{
  "n_layer": 15,
  "d_model": 192,
  "n_head": 6,
  "n_kv_head": 6,
  "head_dim": 32,
  "d_mlp": 1536,
  "vocab_size": 825,
  "activation": "tanh_gelu",
  "norm": "layernorm",
  "norm_place": "pre",
  "norm_eps": 1e-05,
  "positions": "rope",
  "rope_base": 2160.0,
  "rope_fraction": 0.5,
  "qk_norm": false,
  "attn_scale": 0.177,
  "bias": "none",
  "tie_embeddings": false,
  "parallel_block": true,
  "init": "normal",
  "init_std_qkv": 0.031,
  "init_std_o": 0.00566,
  "init_std_up": 0.031,
  "init_std_down": 0.002,
  "init_out_by_depth": true,
  "optimizer": "soap_variant",
  "lr": 0.00635,
  "beta1": 0.95,
  "beta2": 0.95,
  "weight_decay": 0.03,
  "lr_head": 0.0075,
  "grad_clip": 1.0,
  "warmup_steps": 200,
  "schedule": "wsd",
  "decay_fraction": 1.0,
  "decay_shape": "linear",
  "final_lr_fraction": 0.1,
  "batch_tokens": 131072,
  "seq_len": 512,
  "doc_mask": true,
  "train_tokens": 824600000,
  "steps": 6292,
  "dataset": "wikipedia_en"
}
Each number is 128 + 32 x the weight over its row's rms, rounded and kept within 0 to 255. Layers, rows and columns count from 0. Numbers have three digits each. The size before them is the row's rms in percent of the matrix's.

# layer 12 MLP down (transposed), 1536x192, rms 0.256, rows 1147-1242, columns 32-63
102:157121166124080173167122136070113115079140097079157076217175156153102083147173127124141175110107
094:105165173175110120113207124104153156137143107103135120082134141089106097117136103172143152137145
094:100087126098176117177152186103098216134131161195131118130169124135098130177157131071092106148127
103:092136073153155077180124125083139121105087147154117059104068097164170143094175116107141165115154
093:131119174111158147101131109120142145107095108194074139122183118103092119115133108142118104174083
098:124086089113150102070127100141085145131115131159120120134160191189108143080154145114128127131102
102:060169142071151156195137107187196132176121163124135152108159101126121159127179121177082133098130
100:041083133093123149181116134136189095156152167088131153151178122141101137100126077135099070128151
102:147073131177143121065116155087043086097132138114070136100135120119101114104087077146172116083106
108:109139105166079114183097172183141150100144128195144103102149070162155157100116108143118142154125
101:137113120076175166124091120168089125089131139105127153126126116175106106176104113187158228147182
099:143143146142104134143154152151115131113114138167098071163169030122111151102087205142100095086130
089:090123137077112145078142182066148108106177051080137101168171162067099081136141079134174177135185
101:120167139106081128147138098140102155142151178135107083107089116121114197156136110214137170104065
099:137177108154159180128116165089180174171132127164118141180111187071097157136112106151115159109102
098:174092107127116087171204185137187091113147096093193081097184148123094130100101139129160142132067
098:130119148144121153150222152090185124135139129128108144047089085145143167141120129079110190099115
104:139119055103056171070149095118216085182108156155145107146117061139159109200148106170115123147137
099:100156110074181065111120160114121148152103161149116151121175137146132057125108146122128166122085
112:055124163142085147128129099132164134142158136120105137114103104190134137150134116119134109108109
108:126190170162160088165132123140172090154124092139121145070123163131099099152061111100141098097125
100:088104104107145099143194091107064142161113091106074130126125120124035122184097121142110127086144
097:147159120145179101126102193100135145153090095118115113041088128133120207012106139144101162155082
100:090146102124178088132146107082097085133189062150173155120144141086134129146144129117103170081128
107:207105172092172107122143113138080199096127127108107110111096146059152060136103165146117059126115
098:105091169127197169097125143128132175187110159157190136157046102183161158150129190135086100146148
099:123109146134126113130063115106123166154131146136129149102101152113111139167191082060130151125125
110:120162120159141136128135174124144164170120110184175127104133100155129117165106180125117165141173
102:135099130119117106110138180113124118164111141162137099173122084112182088145115114132140072143149
096:106098111106102177166136171115116123118164096154100134090149176131022161180153092110130097130141
096:174149086155105163169111167112197070101113110138140150139125155103101061193117137151143168109109
114:141100174084095138133106148138140083105191095110094104104115148169118115119094128170117152124067
101:126202092120120087145180069130116106099111111165086108115124130121110095155049155130145150188219
093:113152163160087097138090080130160112171122133117153119146083126099149144110160112208112150188080
102:122104152126117181082113097101156152133110167126134061154155143117058077127129125194121130183119
103:142126153158133176063142118104076148173123135164170137145129119110101109195129108153089047171145
107:168138141159168180097150124179092108115105094174126186130144144086111205097104092118139138137133
101:104087119109164111106117110118134117196127138130119135167109120095096194025141158114112053127152
098:137113143135200146173208086161096088095140151173226155174132143177177102146094079115060168127106
106:118134143112104189191114098117113145124115143152122084121117067084171133082082138134143169124138
099:115140139165165142052114143136151145171072116096130127107125136114144135095156155155110129158110
104:137088143169081117126048187074125126204122079183115132076198163097100121119134110187163101117165
097:114170101083121151167156149110095111140169173187109081138125093102089116096094154128105119140205
101:138137125120154099112067182129140094112123097131155135113129129133128151158111097109165190177121
101:104108148159127088147118138154119166117172063117195123084099145150112128095135190132141173096167
101:072190121102154136148117053127157068089152114102110113113076125135155154095127116109082155123099
108:095063074112114066159130127121116124110169094080110159088112128088146121119155088144137115098123
100:131160164141128177166105114162144099146135163118131155094105101084113124167134096108121134118134
104:137111161139114109131128112115107146154118135118201104117207131067152124160127083074099137153195
110:111119085114122155086146095151107147104069149168148138174073096147172121139077126129154112117149
099:147173106142101110162115151114169102137138099097143125112093167114147189132144098108128214124115
102:155113110106080155188120073082124139172089113104113099085135072089096169127141151131124174117130
096:175201210161076138110129147170164139095135122093106143147176199176188081092099091120110159153153
101:114141143125119179170205165150153153123076114122093103091133123091136127106088161111129133125077
102:156119121097124137143027144102121100119068144124133095139136181121109203110037166184151191107124
093:136136144185188106084106153139120109095157123108142095107075119141129079099161171142124080173125
106:154104151127102185141121149145113114199096187072129133158126143117108148141109178140122135136135
103:119152068068085131216153145120184164144090152136113136082132143090113076210116083085144114109118
101:130109101136156134123136146122144092179037172083140210140138144108173149157171133150095132132128
100:129191109067090161107192078119121108088192127152120114098158092123065092112114139135133123132116
097:173121185142132139164106109141081196077129097122126100132138096101135103171099144109158080106174
093:089102176110103133158090112189092125122113189163102139202104128134164182094191101130077112180075
103:124102115088110125199118159138103107157190201129133177187143148091134153153132148156134089103104
112:164169120075134086161098153171136111159190097105078125130114035123068116114123116163111135103126
093:153110149116115162170151053122115120148059131107109109096112119209133155198102118062153113100090
097:114117154178139135122140168105182064065138118115089097105089106102170124109123116190129133101180
104:130185121174132126164162177128131146148094121124140116131091105055150122141139072102121186077130
099:161151166168080106208109139093120073118131181094143160114130129101165160156135135170146135167146
104:126136102141112089172155091099107093156115175139136116118126195088140139131154170114130091131192
099:135146153094144152149169143137128189128154133114137154157093125173138094090138243059136119087163
111:084115086094173057093085133195170128145135133129157063116122161146155107116128109111157085084130
101:130095143110114088169140168106177147106141142128144153092139191128161132096148119130152070114079
102:178154103134112094156122068099128101113133132136119096063096106131121142113155120129103120128026
095:102104142108129119126109121112146164064127137111087118124154121132099126184118108145118130103151
101:193102119157160164133104171140108093137130156151085126103132108128188102142068149168135120101123
096:104166035057159131083112127103138149171066162112099083098122126088145080153067134107111138119146
105:146105116120085110148111058169189166120109168168106083183167102204161125155090078163190095109145
096:104129117056169103113130145156092188131193056144149105090163124155155136162137064117097109165103
097:123129068126155165159121152127071089095056134136169132072116184075109114104158148176133117132069
088:123124141145154082146129166094120128197102090176124136197156141159130130184151112164162135101172
100:101122145091119113180197138157132116153146161155148160117099104140125089144084114124183152129153
115:121102074122116162060200121123098135169170134120158144066170187165161104142073129087156118103164
092:131119135079116134176161111142156146091185084120109146133089188108092120127118126154136094120135
106:097132156097154109138181087145164088118179130156122130108089119131121150101111115135130134099127
091:103132158128186124140101127187164146149119162120119174161120086170116145146064108163155121122144
103:196135110118148157107135152098151173137121104109143156187093150115136146136140128118104208139137
101:081128097136091154201136167114094173147191088149142093131130062074145092140114070186103112087147
106:185159151129087173110136119117175100105113099092103143113102110109101133143131142110142097161115
110:120185143106157181121198129153098142066104136112129134114181117135080096107119190116158156138133
102:199177152185082139130079098134074119111160110097108145141139127154153116143109144118145101081151
098:102085077126080147167091146133155193094129128143145113156126108095141124139131088120121123129116
101:110102139083172145127137150093128160152182134124071128140093157138058109180137100116144104101115
105:158121135123120126136159128102128147192097108115050145132120097087099207167153162147073175188119
100:097139080095134077124097093193117161166090117115143120130124104152151088178141144175112124119118
100:108103124119167110113104079115057110146095069096127143122133116159111162142089122125113087023206
100:121136140180141098058128135107123196117099115111124217142140138084112116098127151173145068122156
# layer 12 MLP up, 1536x192, rms 0.229, rows 1148-1243, columns 32-63
095:154132127121178098132074117192084121160100121124080133173116125154174122089109125095121103169148
105:188095167138133165123153157171116093079152144119132155144107118115119177129093161209091160166096
096:151090167090156146109158092186165102164128092104108101149084110166120120173126108089107097187111
095:148117141149183167160098141134123116171183109119100134137183090083199182113162137118123193116146
095:090175179132141120117104173093167133098163094091104153215210094071162147156127130095118093158126
101:120139146083133117157087120101114133131100148180064110104100159153143161079102111087186143164110
102:120120126205136186128123135148090125088092140115112112138126112104143091072145135061086181121105
102:139122089125163170102139086115154109156183161153112124079078100106171097127162118082117138057172
100:112081151140121123140186138124150082139054096126219139079151117121182145070059087137105123159156
101:106222146146128091158059096128133103116100146149116081142140121087194168155136129147138090130111
099:148077098103103112143135114154204140165118218078141092118081161146132129196154150096133131130119
098:137106098184164080195112126162077117143124141140133165124128085143205190053160125098123084155101
102:146145162147138179125168180110200173129187151117141181130180091142127158115168147117167136113120
101:120113141112153066149203110171124149116145190079179140131143137134151138141125145111139120113107
095:097156148123134177154154123143086107116078126130133124151147143121133126132175116151120091162167
095:152162099077164136083074163085172125128118118105108107182105111130135119146166112117125050120095
108:089120129100109178095099153077159114108129127183172088125085159161200183146131130143142106096149
100:174131117173109127178126075133104183178051124140174118125085202083123102148146189164138123086127
100:178139098139119108178131148104191189153143175114221171118146141104103104128147104106166081171133
099:127202161180104149085130194101123106106188135081146088174124135103086102157148160128170126097127
101:154092076149096139188112172013181141138140158139144143109058116137113168131167151110159134094130
094:105170145155105119093120137172097104068085139114149163096160157132081187123068111151073075183106
098:097108162105103132113123132051217086092159140100127093154098115133119077098144175078148114117091
096:078128121136153140140180143197158124153143107067104152144071155135141166109159130157142142068083
101:114153127143103135108140106104108072099153141152124100093117170156102140155176127168162213138102
100:115099135185115118097154147134071119172137129089130152177119103143136085107145149182169142113111
109:088136079102156171110108149124142150179098088114128114097138155113115124112134166114182132087132
100:094157170131134152111127056113090132117130149167196053121083103095085127110098112137148154128152
104:149184168126125164131124156168133144173081135130154132182128129149115108077099144108108095160129
099:156086158122180131164102156113081139133163100156141172173117160160156103141085193140085151119130
098:117108146101138104110145089159156113119094183178109165163154160084097122119128112168125101088116
100:135025170116113056141160173121100196144181125055099150118140148146133103139117167123194113112171
097:192136086133118148145099140092138131122090160131174169145133123150080070108167143104093118118144
101:107158167134102103169183149165078114141148167097191125130150124139172126116103135109131155154094
099:096090142111135139162112118130094073127119142148112112072156104151194180184130168047114149134106
108:123111164148160091129098109103150117145103128126129121117138117137051145098164080176149142088167
096:105173146094108153100196092104157130117100141189125104137134077110132108154119120121122146032102
100:128134160144110135113082100097141138210100169138151115121104095067092104088167125161214109114150
102:106110150121171208133116131100132168157125105142113150148128176091132083133146110104125107144080
100:132141190167100139145112112126121105089111124171085101191176134112096071132112120114110130083129
105:140118142118107168122105159147162138134156110112090121105031143123139163123143091141166207147049
100:167096139113122154145161089135163139153089119041135212119163127078138151107139113169175138159098
101:128104100165159142148158139132106183133137149144147096163113140135089114134123179143155104108077
092:134097101106074111087165164147151141172093132128136124084078157155170164131073156164148126109136
101:086088152077206142115098127069099151085139137198200119125114123136139147099079099193123172119131
108:106152129108176135122115115134163071099091144054138122076140128091110114108155130185090217176107
099:111113104177133148099132164088164138129155048145163107121112153137104177157097130076114133122146
100:094110125076149125175107084068144154146133142110107133167186130064094176100127115185124127055136
099:143141127133162137177146138162111130139071117173139153068175163077163135214140115098093068124146
095:181119091144171160108145121115104145121111112120145054082102161105097151098117154148099048159187
100:122136147219088102147126109100112186132155130119128127160031139133118092116131135138209134101147
101:135104146167158062128139199104186170090157126123111136108112145156148111118143095133158118132108
105:103141165166127048043123074102074095122101132066177139124124179129166090064177137164150158169165
098:096133188181097068059115139168155134124100104121160170084165157093109115144129102112107116128106
102:151089131067092173167139089121169181225124101125069140150186191123111137107141090141188150165103
100:153112124129160080161071095088158149138164131093158080154186164186182152087093109198113152101096
102:129102132137163100148061138181157110056138146139077114124169085140075147140149151124124151120158
098:144130103148151113103131135153127115140180080132096115153132152116126133117164208142138086140134
096:163071162167094156152063125134143134107097083118153026118106067125127190169110131197120142121107
095:103141095142139155063151147107133115135122054105126136084107142116102132112133191147092080137201
098:188145184160089089167093100076099154110110097081135070119109132090128066120144169151106152041120
101:110056082101115184126114165170111053099135159167109108158132140139249110164121064197174140125128
097:117133079038110137114125126181126108152175100119123158185089090113100129142117177117140089147148
097:144137135202169131036092098135141161117148130141155125138140120056171168098075117174137124135139
094:055128088100095103106093184179146085169152178222078131194087109134149135146120129184152095135086
104:101111117122199127121143172088078131065098142188067113128080119132132115163145124108106124120135
096:092115067157124163107176195154163129102162127121115140116148101154133157110120124079075118116118
110:098098161195084149191164163140182105103159101156152132096131106131105139049092179147170190146143
100:084107142095157114105118147100086107074154138156084150117142109072117167131140075143159136177103
104:115180138105141100111125079099098137127101112126189127140107141196143115168143102126129082044113
099:107169072115144144098088062158122140140108049192153067094098147097174035117120116134166150148177
099:184121129133181131139126150163149105147095141148118071105110164169152163124103107125099154110145
102:152106126188118164153124080159153156158115132171154142143121115148103195130157148166100103182188
101:157121132084135163102168132105096121079099090142158145137135123095108095129118099168180138101125
096:084164158153081164170147153088107140123119179115083137119144149124143190086143109163130103126073
097:128125223086179172080129137087114165056141083150119118176099200114124159155161118181146200110111
102:145131154141100152218062177147150126136077113126169190146132086150156126067159161110144143166111
099:087124182140089107092184185084122136076186125087107152117154128121127153142097114085136094146088
094:161143146135084095153173127154171201095159142092126131104080133119111141053152136137113102109100
100:142110101125125168149102102099079140148115121163150071133141155134152121113070134109139159116117
110:099124121164141117105109130163066157168153145126154101087110121099097116162147176175143105111152
100:079088128158169138121090186099129164178140115158155150106141126089155150084109162164145110121177
102:061074149128107137149115159111187089108126110119164161168180159175124088165131104184121107127146
102:144116118150172121128112136066112233099100086176125146131141100131114149103196153155140093098122
101:085117151123140130146107144057162153089124124137175138120096162071061084154138125144155173096068
097:164199146120183082150154163118143159154090163083103179151066066132067111149103108108104159157110
105:124146135179139121186147116175111131081091153127118120099097133164123143185132142148139155105101
105:149098166198137132160123137095134176087152132163106146101126151125111140179164087141095137125145
096:114135129158150208166080050149113091153177097155161105081074123122085129083071079143189148092101
099:142120164155130109106066189128112119130170199063140071115141175091156142170095163106114137117108
104:100126099134102107095107156107166132132126072136123095154162133139193140095105107124082108122157
099:096144108057184139170145098100139104128172144104160101026134185140149140092105180131140120093096
101:113195180161099061130161142114146141122123131176152147108181112154125135103129134068089102085135
100:143084106164146104106111152149147135076129047089110123161132115115095162100157104169112117175124
098:069150143189150084104154209138181072179143122118107076116131111122140133143101092117146114155110
103:144134101142139180130133164096134098166079066079163178096103138073156099100126144138151142131174